config = dict(
    head_dim=64,
    intermediate_size=256,
    positions='rope',
    rope_theta=3520.0,
    rope_fraction=0.25,
    tie_word_embeddings=False,
    init_std_up=0.0698,
    final_lr_fraction=0.0,
    max_steps=2917,
)
Each number is 128 + 24 x the weight over its row's rms, rounded and kept within 0 to 255. Layers, rows and columns count from 0. The size above them is the row's rms in percent of the matrix's.

# layer 7 MLP up, 256x64, rms 0.312, rows 105-157, columns 0-63
size [ 99  99  91 106  90 101 107  90 111 102  92 111 117 117 109 112  99 105  86  95  92 111 101 102 107  97 109 102  98  94  97 102  98 106 103  96  99  93 101 110  95  94  86  98  94  97 112  92  98 103 103  87 115]
[[110 134 142  84 160 142 119 104 177 101 123 129 159 118 156 105 165 112 142 137 135  97 142 130  94 138 124 118 101 188 124  81  94 154 110 132 151 131 135 147 149  82 152 154 141 140 122 141 112 134 125 144  96 167 157  93 123 128 123 134 100 125 141 174]
 [129 152 153 100 144 125 161 112 134 145 107 114 144 147 117 138 140 106 160 124 122 141  83 119 124 150 113 147 134 163 203  95 150  95 124 112 175 152 125 145  70 111 120 116 147 117 162 108 120 137 141 159 127  98 167 147 121 135 157 155  90 114 121 142]
 [122 162  73  84 144 121  83 123 130 122 137 149 132 141 142 146 181  84 173 132 122 106 141 121 106 106 159 116 124 110  95 181 141  99 103 140  97  92 136 138 155 111 114 132 145 136 185 121 147 128 112 115 129 130  83 106 135 119 150 135 128 133 118 134]
 [122 144 118 163 116 115 140 146 118 149  92 143 136  87 108 149 127 117 183 119 112 136 187  94 146 145 126 127 143 144 159 118 131 132 147 159 121 114  76 155 130  91 127 158 117  75 154  97 111  88 139 150 127 141  88 109 112 123 149  90 128 130 127 155]
 [ 81 153 128 114 167  66 137 125 113 139 138 150 140 110 154 148 140 118 120 105 158 143 112 125 137 130 110 103  90 116 130 106 131  97 120 160 132 124 111 101 139 115 121 170 176  82 144 113 165 118 147  95 139 107 126 141 144  54 110 138 121 133 107 121]
 [ 98 131 154 118 102 138 147 141 116 159 157 130 129 170 151 133 149 134 143 145 169 139 113 137 150 142 175 152 131 104 160 135 120 151 176 103 156 136 118 117 120  77  89 107 120 163  86 112  80 127 102  94 110 107 124 118 126 106 136 142 120 117 128  75]
 [122 103 171 134 138 170 133 106 150 141 120 114  72 112 112 115 157 142 118 107 168 113 164  90 169 117 127 138 100  99 134 101 148 120 142 119 152 111 149 178 140  96 143 121 119 146 177  82 115 141 122 115 106  95  75 112 137 118 139 128 136 133 127 131]
 [158 114 145 122 115 103 114 151 123 116 135 173 171 136 177 137 118 150 150 162 130 101 127  92 129 152 107 122 118 129 147 145  88  93 130 151 112  82 131  88 120 124 127 138 169 187 110  96 125 183 122 156 137 137 134 120 126 110 121 142 131  77 128 132]
 [ 83 145 126 126 126  94 110 145  91 142 143 120 116 145 116 187 104 129 155 133 139 121 136 133 206 160 117  93 143 106 132 136 118 144 116 169 132 140 111 124  91 113 116 121 136 136 104 138 142 155 107  96 123 103 117 127 139 132  90 170 124 170 128  78]
 [111 161 113 103 122  91 125 135 146 146 111 127 147 123 145 167 135  90 136 100 126 172 142 137 115 161 141 112 138 124 121 132 150 128  92 118 143  81 107 152 109 136 102 180 126  89  85 120 164 140 141  57 131 125 112 144 151 146 105 104 151 131 128 164]
 [108 127  96 119 123 138 149 123 101 146 164 139 128  90 179 144 116 131 111 155 130  67 136 134 135  81 181  96  92 116 137 109 109 111 130  87 132 115 148 151 145 131 135 147 146 105 128 107 168 131 102 120 141 122 145 114 118 111 122 182 127 174 122  95]
 [145 166 145 114 117  93 135 169 169 129 114 159  97 123 188 130 131 153 175 115 122 101 144  92 161 127 119 119 152 142 125 134 129 142 131 142 139 136  78 125 109 108 111 124  94 108 135 141 115 162 140 150 111 149 137 121  70 125  99 146 158 105 168 145]
 [112 158  86 116 164 163 150 127 136 125  72 132 124 157 125 153 143 126 163 157  79 141 131 142 128 125 118 115  87 150 135 102  98 175 122 133 100 116 126 130 145 160 128 129 151  97 146 146 104 140  84 124 110 111 151 115  80 118 184 116 128 117 135 149]
 [152 142 129 136 147 138 121 101 128 175 117 144 134 125 104 153 155 140 144 126 118 114 140 121 116 133 132 153 122 103 129 136  79 144 177 108 105 110 130 131  85  69 130 166 111 185 112  76 145 109 122  95 143 151 118 124 128 136 145  94 104 117 185 141]
 [101 155 128 114 151  97 133 156 134 136 140 115 134 128 137 154 113 131  88 113 167 153 156 101 184 131 106 128 129 113 141 126 167 148 189 116 114 120  89 114 135 146 118 101  88 146 120 141 138 118 176 131 108 101  94 105  91 149 171 128 101 110 148 151]
 [129 140 130 109 152 145 135 138 109 138 137 121 141 151 153 136 122 146  94 106  85 142 156  65 101 104 127 162 150 123 140 124 140 177 123  99  82 142  98 125 143 108 123 120  78  97 128 146 141 170 111 150 108 118 172 104 102 122 176 146  96 126 137 139]
 [151 142 185 126 131 153 166 135 105 124 110 117 135 152 136  92 115 176 109  99 137 134 162 106 125 112 110 126 123 108 161 124 114 118 148 160  84 118  85 114 158 154 111 106  95 119 134 116 104 149 109 119  84 143 102 125 127 200 131 129 128 103 152 124]
 [ 65 136 140 124 138 145 114 107 164 126 134 107 116 149  92 138 128 154 138  65  87 133 181 134 138 132 148 136 113 126 143 106 160 109 134 144 113  77 116 109 133 128 117 138 140 105 139 113 125 143  89 131 120 173 108 123 137 161 139 135 155  79 172 121]
 [140 152 109 121 116 107  72 163  86 111 165 198 164 129 141 156 129 105 111 150 128 118 131  84  80 140 154 124 120 135 135 157  93 130 157 138  99 151 159 125 129 132 121  84 136 134 121 109 135 110 120 154 141 141 133 120 107 143 115 117 125 174 149 151]
 [114 135 129 119 107 123 163 155 115 125 131  80 168 107 127 129 113  90 123 116 159 135 114 118 125 111 122 111  77 159 149 141 135 159 164 143 153 139 170 112 112 154 145 137 139 152 166 123 165 125 105 124 130  89 114  91 142 124 121  60 110 108 138 173]
 [164 106 140 174 161 149 135 135 139  87 117 109 117 123 138 144 141  92  97 127 133 148 140 103  86 123  82 131 138  91 121  78 137 144 124 130 116 101 174 145 176 111 126 106 122 116 156 109 136 159 110  69 116 124 110 135 154 151 121 132 155 157 150 127]
 [ 68 126 191 139 106 134 167 114 136 109  77 134 128 117 147 121 132  87 101 121  99 155 117 135 135 129 127 101 145  85 145 142 118 107 129 148 167 105 139 101 169 155 118 161 151 121 102 113  98 111 145 141 122 140 121  89 142 144 115 166 157 115 140 120]
 [126 133  99 134 148 133 145 133 147 120 128 105 122 165 117 101 127  94 140  92  99 100 143 140 127 164 189 122 149  77 162 109 141 132 141  95 173 109 147 165  95 171 102 124  94 120 135 133 129  85 169 144 112 128 109 122 116 146 127 122 150  93 154 128]
 [155 134 104 128 158 154 133 127 109 115  98 145  97 132  97 133 155 147 112 102 156 115 124  92 176 131 141 125 133 150 151  82 116 149  98 150 119 133 142 161 131 151  95 129 163 114  65 117 120 134 140 143 168 145 126 144 133 129  75 129 124 178 124  85]
 [153 140 134 138 132  96 141 143 106 135 155 115 127 126 158 158 101 121 125 109 125 139  84 110 144 125 160 173 117 138 143 125 115 128 148 170 137  64 142 159 155 110 115 132 116 108 117 131 142 128 145 152 132 153  50 127 121 148 105 107 118 171 136  72]
 [123 142 103 133 127 122 127 141 126 167  71 140 169 161 151 152 127 128 166 141  92 137 152 159 104 147 122 107 163 154 161 146 161 111 113 135 127  90 138 148 147 141 103 141 100 138 119 126 131  84 109 129 157  63 104 127 143 101 102 126 150  96 146 147]
 [143 120 112 113 110 157 152 157  86 108  91 129 103 128 161 107 155 129 103 171 124 111 138 163 131  98  96 142 158 131 136 119 127 176 133 125 138 148 151 142 130 166 108  84 127 154 103 112  92 128 178 128 103  85 133 175 158 124 122 159 136 109 125 143]
 [112 124 124 143 101 164 106 149 111 172 158 145 130 169 146 126 153  76 111 139 119 111 101 120 157 125 144 126 130  70 154 125 114 138 119 135 119 123 130 148 128  87  93 155 122 153 116  67 145 116  95 148 154  91 161 149 129 126 148 116 110 106  97 161]
 [108 164 150 113 165 124 108 129  98 183 133 117 117 101 123 156 134 109  95 104 115 183 163 120 117 125 108  97 154 129 134 131 172 160 140 142 122 146  95 111 130 128 142 105 127 137 138 124 108 142 125  72 137 151 115 144 119 144 147  69  95 113 143 168]
 [ 90 156 115 151 134 107 131  77 110 152 117 120 155 120 126 158 147 124 107 118 130 127 181 154 107 144 113  95  79 141 137 109 129 149 145 124 118 121 165 118 129 153 177 120 119 137  87 128 153 169 130 117  83 114 166 172 103 172 123 110 142 116 128 125]
 [139 165 106 128 189 127 133 141 101 139  69 140 124 154  99 142 191 127 110  91 125 135 123 131 155 103 150 114 127 145 153 104 136 149 133 103 115 138 133  61 117 139 177 142 149 161 152 129 141 129 119 115 141  94 126 119 135  90 117 102 129 106 124 120]
 [147 121 158 152 161 162 167 105 107  95 109 145 161 127 134 153 169 162 116  98 106 155 108 135 112 128 144 146 159 108 138 139 114 168 108  93 181 113 134 129 123 135 136 120 120 127  84 125 128 136 148 141  54 135 101 129 137 142 119 156 133  92 133 100]
 [ 96 139 125 157 145 151 141 141 143 151 141 139  64  95 130 121 154 118 114  73 129 136 121  87 118  99 150 140 132 107 158 112 129 108 136 101 120 127  98 165 135 121 115 111 172 131 136  95 177 122 185 149 110 118 145 112 148 131 132 131 149 167 148 168]
 [152 119 111 160  97 156 161 156  94 144 152 147 136 118 166 153 114  90 108 171 164 104 117 135 129  99 114 119 167 106 118 120 149 152 145 141 113 141 170 127 149 126 152  56 125 131 135 102 127 140 126 159  92 119 100 120  92 126  99 152 104 125 136 109]
 [112 141 138 122 113 122 132 142  84 121 147 131 118 106 142 145 211 178 137 118 125  89 144  91 144 108 167 129 124 100 131 127  84 115 143 122 146  99 119 155 132 136 141 121 125 110 108 124 133 167 127 138 140 144 126 154 138 176 165 103 140 104 112  73]
 [165 172 154 120 164 149 153 158 107 114 118 141 132  71  94 144 148  81 146 101 114 118 107 111 130 109 136 105  86 102 118  94 134  88  87 125 150 150 137 115 130 125 137 159 111 128 178 123 108 106 138 119 154 107 156 107 139 168 123 144 104 130 116 117]
 [109 117 155 130  85 106 107 132  74 116 116 116 121 125 184 144 113 157 104 141 109 140 151  63 127  87 144 121 135 130 126 113 172 147 116 140 143 157 160 136 164 141  94 130  89 106 161 155 150 124 165 143 120 122 148 114 110 155 136 137 131  96 151 134]
 [123 146  67 105 114 178 104 145 117 133 142  89 144  91 122 143 152 143 148  97 102 136 155 101 128 156 108 131 135 156 168  99 113 154 139 147 110  78 104  93 103 135 151  98 120 104 117 178 136 115 159 134 115 139 157 123 169 144 119 130 138 125 140 112]
 [127 128 151 123 139  90 116 140 140  70 119 136 150 155 110 106 132 132 128 129  71 140 137 115 130 127 144 123 125 186 132 114 156  95  76 131 147 143  91 120 155 114 146 132 116 111 166  79 105 129  79 124 171 148 135 107 129 177 120 147 134 115 132 110]
 [141 122 130 118 152 117 154  94  58 111 148 117  95 147 129 144 139 125 154 129 126 141 162 152 157 140 152 141 133 113 136 114 112 164 142 120 138  63 134 138 118 126  83 143 115 101 151 160 129 130 106 141 134 105 149  93 138  73 123 182 130 116  92 111]
 [179 137 149  99 127 114  92 165  98 133 148 126 152 144 104 135 128 156 138  97 109 118 127 131 205 140 110 133 118  71 141 101 115 120 116 153 124 135 105 170 112 148 128 145 124  97 144 131 129 149 137 120 118 112 117  82 170 138 139  69 125 130 125 114]
 [138 118 112 150 120 156 135 127 111 129 130  76 143 123 116 118 161 114 135 136  97  93 136 130 151 142  98 147 106 154 165 123 129 181 141 108 151  98 157 152 130 118 172 104 116 174 149 102 114 161 141 135 120  63 109 143 169  98 120 121 116  96 158 120]
 [127 131 161 111 136 142  95 162 124 128  85  95 146 138 119 136 178 161 120 125 129 158 160 133 154 124 113  99 127 132 105 100 148 159 100 126 102 132 154 157 106 137  84 123 100  83 159 182 111 127 147  92 102 131 122  99 116  99 139 160 141 120 150 101]
 [140 186 140 123 139 127  96 104 162 118 112 139 146 160 156 119 139 122 136 163 126 116 114 131 104 111 178  85  64 124 121 121 125 123 130 106 121 135 116  66 117 132 119 106 129 111 170  99 114 161 130 146 117 138  87 135 108 134 142  99 157 177 136 119]
 [107 129  86 134 109 152 104 143 170 114 112 110 154  93 149 187  98 104 143 147  90 138 135 113 102  89  95 129 138 137 175 107 131 150 150 132  89 125 127 149  83 138 144 127 118 114 149 135 131 113 148 173 142 127 130 128  77 138 160  91 117 121 133 116]
 [152 124 169 116 138  88 172 140  97 119 117 103 137 122 151 116 150  96 118 148  91 161 128  98  92  72 131 160  96 171 133  71 166 108 159 147 152 115 125 129 111 158 139 128 116 133 118 161  92 140 134 136 126 129 137 164  96 139 125 116 140 136 126 129]
 [136 107  99 110  99 143 139 152 129 150 128 118 139 122 130 133 111 144 161 103 110  86 135 120 148 102  86  77 138 127 157 118 131 129 107 183 112 109 127 111 115 181 122 157 105  82 121 120 178 107 162 114 133 140 163 123 145 141 105 116 179 156 153 131]
 [138 151  76 117 118 125 143 116 141 168 129  88 120 151 203 127 112 119 133 127 138 131 145 119 114  89 169 120  94 129 146 127 142 158  96 151 125 129 143  83 106 157  89 164 127 116 104 125 125 178 167 152 145 124 135 139 140 127 118 147 116  92 105 125]
 [ 84 127 140 165 103 122 165 118  86 150 107 115 147 139 124 165 122  62 125 142 101 112 118 137 118 117 147 174  94 142 107 113 134 103 146 149 110 127  96 104 136 144 155 147 123 174 123  76 106 121 152 128 149 134 130 147 103 161 153 124 154 100 116 149]
 [126 153 184 131 154 117 160 163  74 191 107 113 135  91 198 115 142 126  99 164 107 124 156 141 108 105 118 145 101 129 120 139 119 126 113 109 136 149 153  91 102 139 146 126  97 137 124 138 134 151 119 131 108 103 115 110  87 143 139 133 109 120 125 122]
 [121 136 124 137 101 140 120 109 140 159 132  94 112 144 170 121 172 151 104 172 126 147 143 139 111 119 140 121 153 103 117 100 157 134 151 165 147  83 121 121 123 123 140  41 140 107 162 136 128 133 114  87 114 111 105 107 140 156  76 126 112 137 120 114]
 [116 160  61 117  91 133 129 147 117 113 117 206 138 159 117 131 109 121 139 113 132 171 137 133 115 157 110 104 135 120 145 151 151 111 133 147 177 129 106 150 128 162 101 150 123 145  58 131 115 115 136 110 113 167 133 139 119 122 112 140 154 130 132 130]
 [150 205 109 101 121 116 147 167  97 132 111 135 153 113 146 112 109 131 132 141 186 139 122 103  82 104 128 144  96  66 125 175 117 133 112 135 155 134 150 138 100 147 119  93 109 143 116 114 137 140 158 151 119 101 143 139 119 111 145 133 137 108 148 144]]
# layer 7 MLP down (transposed), 256x64, rms 0.248, rows 105-156, columns 0-63
size [113 123 101 100 100 101  94  96 113  94  84 124 121 132  91 119 104 100  97  86  97  97 105  97 121  86  90 116  83  83 102  89  96 101  95 102  86  83  85 114  86  90  85  84  79 103 111  90  97  89 113  77]
[[157 128 138 138 122 101  96 134  99 138 172 138 103 120 124 128 147 132 108  99 114 128 110  99 146 144 159 120  94 163 164 132 186 118 125 147  95 100 152 109  93 126 194 142 136  95 135 115 173 120 114 131 119 164 115 126 103 149 119 118 113 141 138  75]
 [162 118  91 105 133 109 129 122  95  73 140 165 133 138  89 124 100 128 133 139  88 119 124 133 174 112 148 143 119 105 134 134 112 169 123 114  92 117 117 140 167  86 135 209 147 125 147 144 151 116 114 114 129 146 138 145 131 114 160 151 136 141 104 103]
 [133  81 114 115  93 121  75 128 120 136 174 124 101 105 141 165 154 152  99 134 105 133 113 140 123 134 149 122 159 133 140 153 100 140 123  82  87 125 138 156 128 124 127 168 103 142  92 120 131 176 107 137 134 118  98 121 132 155  91 155 153 177 138 151]
 [162 138 117 130 133 162 110 106 146 119 102 140 153  96 142 144 142 160 132 165 129 124 157 120 102 106 193  72  82 117 125 109 144 139 136 133 116 118 130 108 148 118 120 162 109 116 129 104 127 111 124 188  73 132 162  95 152 121 160 115 128 112 142 140]
 [170 122 100 131  75 186 133 140 142 155 139  91 101 122 137 148 140 125 158 120 150 116 116 129 113 134 130 101 104 160 150 126 115 137 114 139 181  80 107 122  94 152  99 133 128 142 125 138  93 101  91  90 152 138 143 156 106 127 168 155 116 144 116 155]
 [169 101  82 102 102 142 115 151 123 140 170 121 138 128 114 112 167 120 172 143 118 140 135 136 117 141 146 133 124 111  87 183 133 134 116 121 113 133 137  78 129 157 153 103 139 137 110 160 103 172  97 151 137 157  68 102 130 142 105 128 121 151 106 120]
 [155 127 104 151 149  90 105 130 140 131 106 133 155 120 142 128 142 147 115 159 133  79 149 161 138 110 131  91  69 124  97 147 141 173  95 131 129 125 143  92 123 115 142 149 138 103 169 108 183 129 102 128 108 126 106 170 134 144 139 131 149 129  92  87]
 [145 141 154 143 144 146 132 114 113 106 111  86 114 146 129 100 128 105 140 143 146  92 119 170 111 121 110 136 146 130  62 169  80 144  92 128 114 145 161 118 117 156 113  86 140 134 135 139 103 140 193 126  94 149 142 144 145 154 162  98 125 113 122 139]
 [121  84  81 131 106 152 151 123 126 132 117 149 108 122 143 133 152 111 155 134 127 168 124 145 151  90 127 164 120 114 125 118  84 114 104 121 139 130  84 141 123 105 127 100 112 135  75 123 150  95 118 153 122 176 160 182 141 172 132 138 102 166 127 113]
 [129 126 205 116 116 121 122 148 119 153  96  96 105 137 121 138 143  71 152 144 147 146 137 149 105 123 135 157 101 125  98 159 128 128 101 138 152 171 138 112 116 129 150 123 142 147 141 112 107 113 106 110 100 151 111  88 127 112 120 114 166 124 194  96]
 [132 128 130  91 152 109 126 126 123 105 136 139 140  60 127  85 102 149 115 132 105 148 115 114 116 181 141 115 126 172 122 127 151 145 164 110  87 158 122 158 107 158  88 127 146 139 193 135 140 130 132 152 155 110 108 130 103 138 147 111 110  87 119 140]
 [152 127 131 126 152 136 117 100 153 160  78 136 151 128 105 146 173 108 121 103 142 144 157 192 105  77 149 121 147  88  81 143 116 135 160 101 123 111 126 108 137 122  94 115 123 162 114 133 102 106 123 145 118 117 130 152 109 126 115 149 161 169 153 104]
 [128 124 119  89 105 128 112 131 132 142 127 144 158 150  92  98 169 154  99 115  82 144 167 142 107 144 111 173 125 154 113 130  80 145 115 152 127 132  87  85 124 151 125 138 109 130 109 107 129 130 102 112 147  98 152 143 135 178 182 138 137 140 133  88]
 [ 92 117 164 110 127  94 133 129 178 122 139 108 124 142 129 121 141 137 106 109 104 122  93 118 149 190 161 170 131 155 124 121 103 133 110 119 138 138 115 161 127 122 154  95 133 173 103  79 159 145 125 132 155 133 112 136  93 107 153 123  70 123 120 157]
 [133 164  99 140 152 131 121 136 115 108 140  83 139 124 153 141 155 178 132 108 117 130 146 116 124  81 120  78 114 167 114 135  97 145 101 110 119 129 152 174 124 109  62 131 143 121 141 113 153 146 122 119 142 159 105 138  94 167 121 132 166 126 162 154]
 [136 122 123  67 142 112 124 124  83 146  91 107 110 143 120 125 169 122 101 148 177 137 138 148 136 134  88 125 125 132 130 156 132 142 101 145 120 119 116 143  99 135 114 119 147 121 105 163 125 118 167 113 117 109 158 108  93 134 122 160 111 172 100 200]
 [119 176 149 114 103 158 121 152 149  91 157 105 138 103 132 104 122 112 161  85 111 152 121 124 126 127 137 133 110 183 120 141 108 101 169 177 130 147  86 121 146  68 145 117 124  98 129 111 124 122  96 106 115 166 129 144 134  93 163 119 141 134 112 131]
 [104 153 107 160 131 137  99 148 166  90 109  96 112 152 137 109 154 166 108 124  98 109 134 144 117 110 190 140 150 160 148  82 113 106 146 155 165 114 107 148 156  99 125 100 109 181 139 173 112 115 127 120 120 142 112 108 110 116 128 118 134 109 149 117]
 [146 113 163 204 157 126 127 112 114 137 102 119 111 133 121 126 137  93 155 119 108 105 147 126 136 146 124 139 109 121 115 108 116 123 124 129 192 137 109 104 155 151 151 131 178 144 142 134  84 104 113 144 154 108 129 134 144 140 117  88 137  96  84  76]
 [143  95 124 175 148 125 137 143 132 121 115 147  84  98 102 184 122 133 145 124 100  91 108  84 131 167 137 124 125 138 112  81 100 166  83 110 126 143 109 112 145  92 143 144 150 140 129 149  95 153 130 128 155 148 130 163 129 147  98 161 122 100 149 119]
 [130 153 139 119 142 157 150 109 126 117 131 103 113 103 168 115 135 160 146 114 151 109 114 124 158 174 109 179  85 130 116 132 118 159 103 178 101 141 151 155 129  96 127 138 135 105 103 143  78 110 106  89 129 173 105  85 102 150 135 121 139 139 101 128]
 [166 128 149  92 150  68 104  90 127 132  99 118 154 141 133 143 147  97 112 151 121 143  91 123 156  93  95 150 159 123 108 103 159 144 108 104  64 128 164 129 135 122 161 147 130 139 130 115 135 133 155 108 162  94 131 117 123 156 165 108 133 150 128 137]
 [155 135 133 108 141 141  80  93 130 123 101 156 107 125 133  88 100 116 145 164 129 115 152 114 134 132 130 114 106 122 170 106 135  99 147 177 153 159 146  82 117 115 133 139 117 111 138 126 138 156 103 179 134 137 128 148  79  71 117 173 123 127 147 142]
 [110 107 144 140  81 114 130 154 153 128 146 123 169 140 114  67 111 139 158 141 133 102 141  86 115 160 182 132 119 105 107 156 139 128 131 132 159 132 129 103 135 125 153 138 115 151 143 162 104 136  88  92 112 117 108 115 138 122 151 130 152 112  65 163]
 [100 107 127 169 125 127 142 116 158 154 157 150 108 133 152 123 115 114 116 124  91 174 120 131 123 145  88  94 108 112 136 102 144 121 182  85 136 113 102 140 127 139 137 104 101 131 118 112 139 125  97 204  78 134 140 141 121 113 128 161 144 167 129 126]
 [107 159 171 129 145 151 101 115 145 150 142 154 132  90 126 122 144  90 100 102 120 116 102 108 160  86 143 123 122  99 138 176 135 180 110 136 113 139 144 125 149 107 139 111 147 123 108 111 107 127 111 103 122 203 181 122 107 114 107 124 125 119 151 147]
 [131 127 107 130 138 151 159 168 130 126 112 126  99 152 152 135 158 104 140 169 125 131 134 125 104  85 139 120 143 141 142  83  97 127  92 132 160 116 114 134 104  87  86 117 109 115 118 130 156 119 154 156 122 107  71 145 125 161 192 124 112  95 157 149]
 [113  95 130 142 106  87 141 120 118 114 133  91 110 134 124 155 136 155  89 104 166 176 134 134 130  94 134 137 116 133 134 133 110  93 158  92 133 115 161 125 103 147 101 116  90 158 114 131 127 154 133 171 107 146 129 121 102 181 161 104 119 133 122 190]
 [135 115 123 142 129 107 117 157 152 105 134 102 144 148  89 152  89 142  78 170 146 170 140 132 110 119 115 105 137 136 163 136 153 117 106 113 137 131 178 106 137 119 109 121 105 153 146 106 128 105 128 171 131  50 139  93 126 114 126 102 141 119 158 103]
 [105  89  86 149 108 129  93 121 118 159 144 103 118 145 131 128 135 129 120 154 150 168  98 120 121 125 117 176 148 137 163 153  95  90 105 117 129 171 149 177 148 104  89 125 132 165 105  98 116 128 171 147  99 126 111 149 120 114 115 159  96 122 144 133]
 [119 100  97 108 123 136 157 135 131 161 140 103 145 121 122 144  67 121  90 173 128 133 125 122 181 109 120 156 111  92 128 148 140 135  96 120  97 158 101 142 110 129 127 179 159 157  88 147 105 156 122 142 130 171 128 116 131 155 128 137  98 156  97 130]
 [154  90 142 134 165 149 160 176 124 142 119 168 112 122 110 107  97 153  84 161 148 162 134 136 108  89 129 109  98 109  90 133 146 101 121 153 125 134 119  86 164 159 131 122 121 119 115 150 133 140 125 141  58 130 131 135 136  93 136 120 126 147 117  92]
 [139 104 131 141 127  79 121 177 141 168 119 131 127  91 169 107 165 169 168 134 119 106 130 151 126 166 131 108 118 131 101 141 110 105 103 100 152  93 108 152 133 114 125 132 117 137  67 142 128 113  90 143 165 150 104  94 119 149 144 131 109 159 146 123]
 [111 120 142 130  73  86 119  77 136  83 126 132 141 140 130 116 144 123 121 100 142 155 126 141  92 112 180 134  92 155 160 115  83 149 157 137 115 126 120 106 116 150 118 160  98 100 116 168 143 148 121 169 142 168 165 125 121 133 130 152 146 108 127 145]
 [162  99 129 109 144 133 102 146 178 102 132 150 125 122 118 165  84  97  67 138 145 103 173 104 118 110 137 144 146 141  82  99 166 130 130 117 131 181 141 140 137  94 117 128 173 118 155 117 122 137  93 123 125 139  91 146 141 108 117 139 127 142 140 120]
 [119 113 159 165  72 143 139 122 138  94 148 127 149 158 108 142 128 136  91 117 127 114 118  93 118 138 117  95 179 105 162 116 133 109 150 120 131 104  89 104 184 174 106 144 103 120 133 104 112 122  96 146 121 173 157 150 144 118 125 129 165 136 150 125]
 [132  93 141 144  97 134 114 109 116 110 167 122 143 158 128 116 158 132 171 117 165 113  97 143 138 153 141 126 141 122 143 108 148 139  96 109  86  82 141 106 128 110 137 129 150 118 128 109 126 120 133 152 105 151 103  94 216 146 103 171 119 102 126 139]
 [113 153 141 114  72 155 160 127  98  84 137 150 125 157 156  94 106 152  97 107 106  94 123 139 164 117 138 119 121  82 150  99 125 114 146 123 137 128  89 128 141  90 111 152 103 102 155 135 134 104 148 159 130 177 152 123 142 163 153 123 142 135 156 107]
 [127 100  91 145 142 102 133 170 160 149 110 128 110 130 115 130 134  66 102 123 153 113 122 127 154 169 123 129 142  98 125 146  97 131 180 133  98  95 144 135 108 142 158  72 146 108 104 127 143 159 134 130 119 124 140 158  78 117 149 157 124 109 169 125]
 [121 125 115 134 111 134  88 156 102 110 101 138 113 139 107 119 143 147 146 153 124 131 131 156 138 109 115  79 101  92 163 136 119 138 171 146 168 155 103 144 141 162 124 135 133 193  80 132 124 136 120 117 127 114  98 101 112 176  86 152  91 135 146 109]
 [138 121  99 139 150 157 118  84 152 115 133 117 130 116 120 101 144 104 120 119 151 111  91 116  70 130 126 108 159 198 158 147 152 128 106 120 168 149 147 114 120 150 107 141  87 107 138 135 157 115 113 153 137 155 124 128  94 144 109 193 112 123 117 130]
 [141 127 123 141 136 154 133 111 118 117 122 107 137 160  94 137 122 108 128 121 137 148 114 161 100 128 154  98 130 130 131 186 132 132  57 168 108 158  98 158  57 165 119 105 122 120 142 126 158 119 138 124 135 188 103 108 131 146 125 108 120 114 144 113]
 [ 71  89 122 140 118  97 144 110 133  97 136 126  97 136 116 137 134  87 157 123 142  86 120  78 129 122 158 156 140 108 144 175 150 110 182 153 166 109 109  97 103 111 101 143 127 140 108 102 137 124 146 138 147 131 151 153 145 140 148 104 120 161 155 109]
 [125  79  55 131 115 153 141  90 122 177 121 131 122 108 143 107 107 105 134 111 124 165 136 135 143 187 142 131 111 127 152 141 123 154 123 107  95 146 140 130 148 140  99 129 135 115 159 111 103  95 165 148 121  94 140 112 136 168 107 129  97 113 149 158]
 [112  92 137  91 128 116 112 142 114 165 138 117 115 129  97 115 163 157 153 138 151 115 133 149 134 163 159 151 140  94  85 148 149 159  94 104 118 160 135 162 139 128 110  80 134 149 130 125 114 164 124 143 157 138 149 139 135  95 119 128  89  79  72 126]
 [118 101  83 115 125  97 149 158 121 150 130 130 125 170 104 142 136 138 129 150 149  71  81 138 158  89 120 114  94 116 154 168 132 139 100 177 126 122 104 162 151  77 131 116 178 161 125 138 138 117 116 108 130 153 120 133 119 127 149 113 141 121  97 129]
 [153 151  96 101 158 130 107  91 138 117 162 128 167 113 140 110 128 103  93 152 142 122 148 122 189 119 159 137 118 124 113  66 139 112 143 116  80 141 182 117 113 103 112 115 101  97 131 151 153 130 149 127 109 142 126 127 121 138 151  89 153 163 130 114]
 [ 87 144 132 142 130 105 128 134  80 112 194 107 130 129  94 155  89 108 138 143 110 162 133 116 133 110 112 162 122 119 171 142 142 101 170 124 103  90 131 143  86 101 118 152 123 121 156 122 126 132 127 143 141 139 106 102 126 143 188 135 133  94 157 145]
 [144 107 165 104 115 129  94 163 133  87 109  95  86 129  68 146 108 134 108 140 154 115 156 159 102 141 108 114 171 119 151 151 112 167 132 113 116 133 159 159 147 157 127 116 134 159 129 128 137 170 143 147 121 141 133 122 116  95  84 162 114 113 101 111]
 [148 151 153 109 118 118 111 139  62  89 146 112 102 105 116 108 148  97 150 120 122 105 127  81 117 162 128 155 100 127 124 159 138 186 130 123  92 129 118 116 152 151 117 143 176 145 147 110 137 129 161  91 159 148 160 116 113 130 143 130 156 119  88 139]
 [ 66 105 128 152 122  99 132 141 111 148 130 108 143 132 123 130 154 135 126 133 138 106 104 137  84 169 109 138 147 113 131 166 151 110 146 123  98 174 142 127 171 152  97 126 172 120 141  95 109 136 116 129 132 203 161 124 107 123 105 116 136 103 144  95]
 [140  79 132 170 151 121 154 148 103 150 135  68 125  95 133 132 129 170 159 114 100  97 115  97 147 157 116 126 138 119 123  91 114 161 184 111  99 144 115 127 157 117 127 126 131 128 156 107 141 117 162 138 157 138 155 141 131 132  87 121  91 100 111 151]]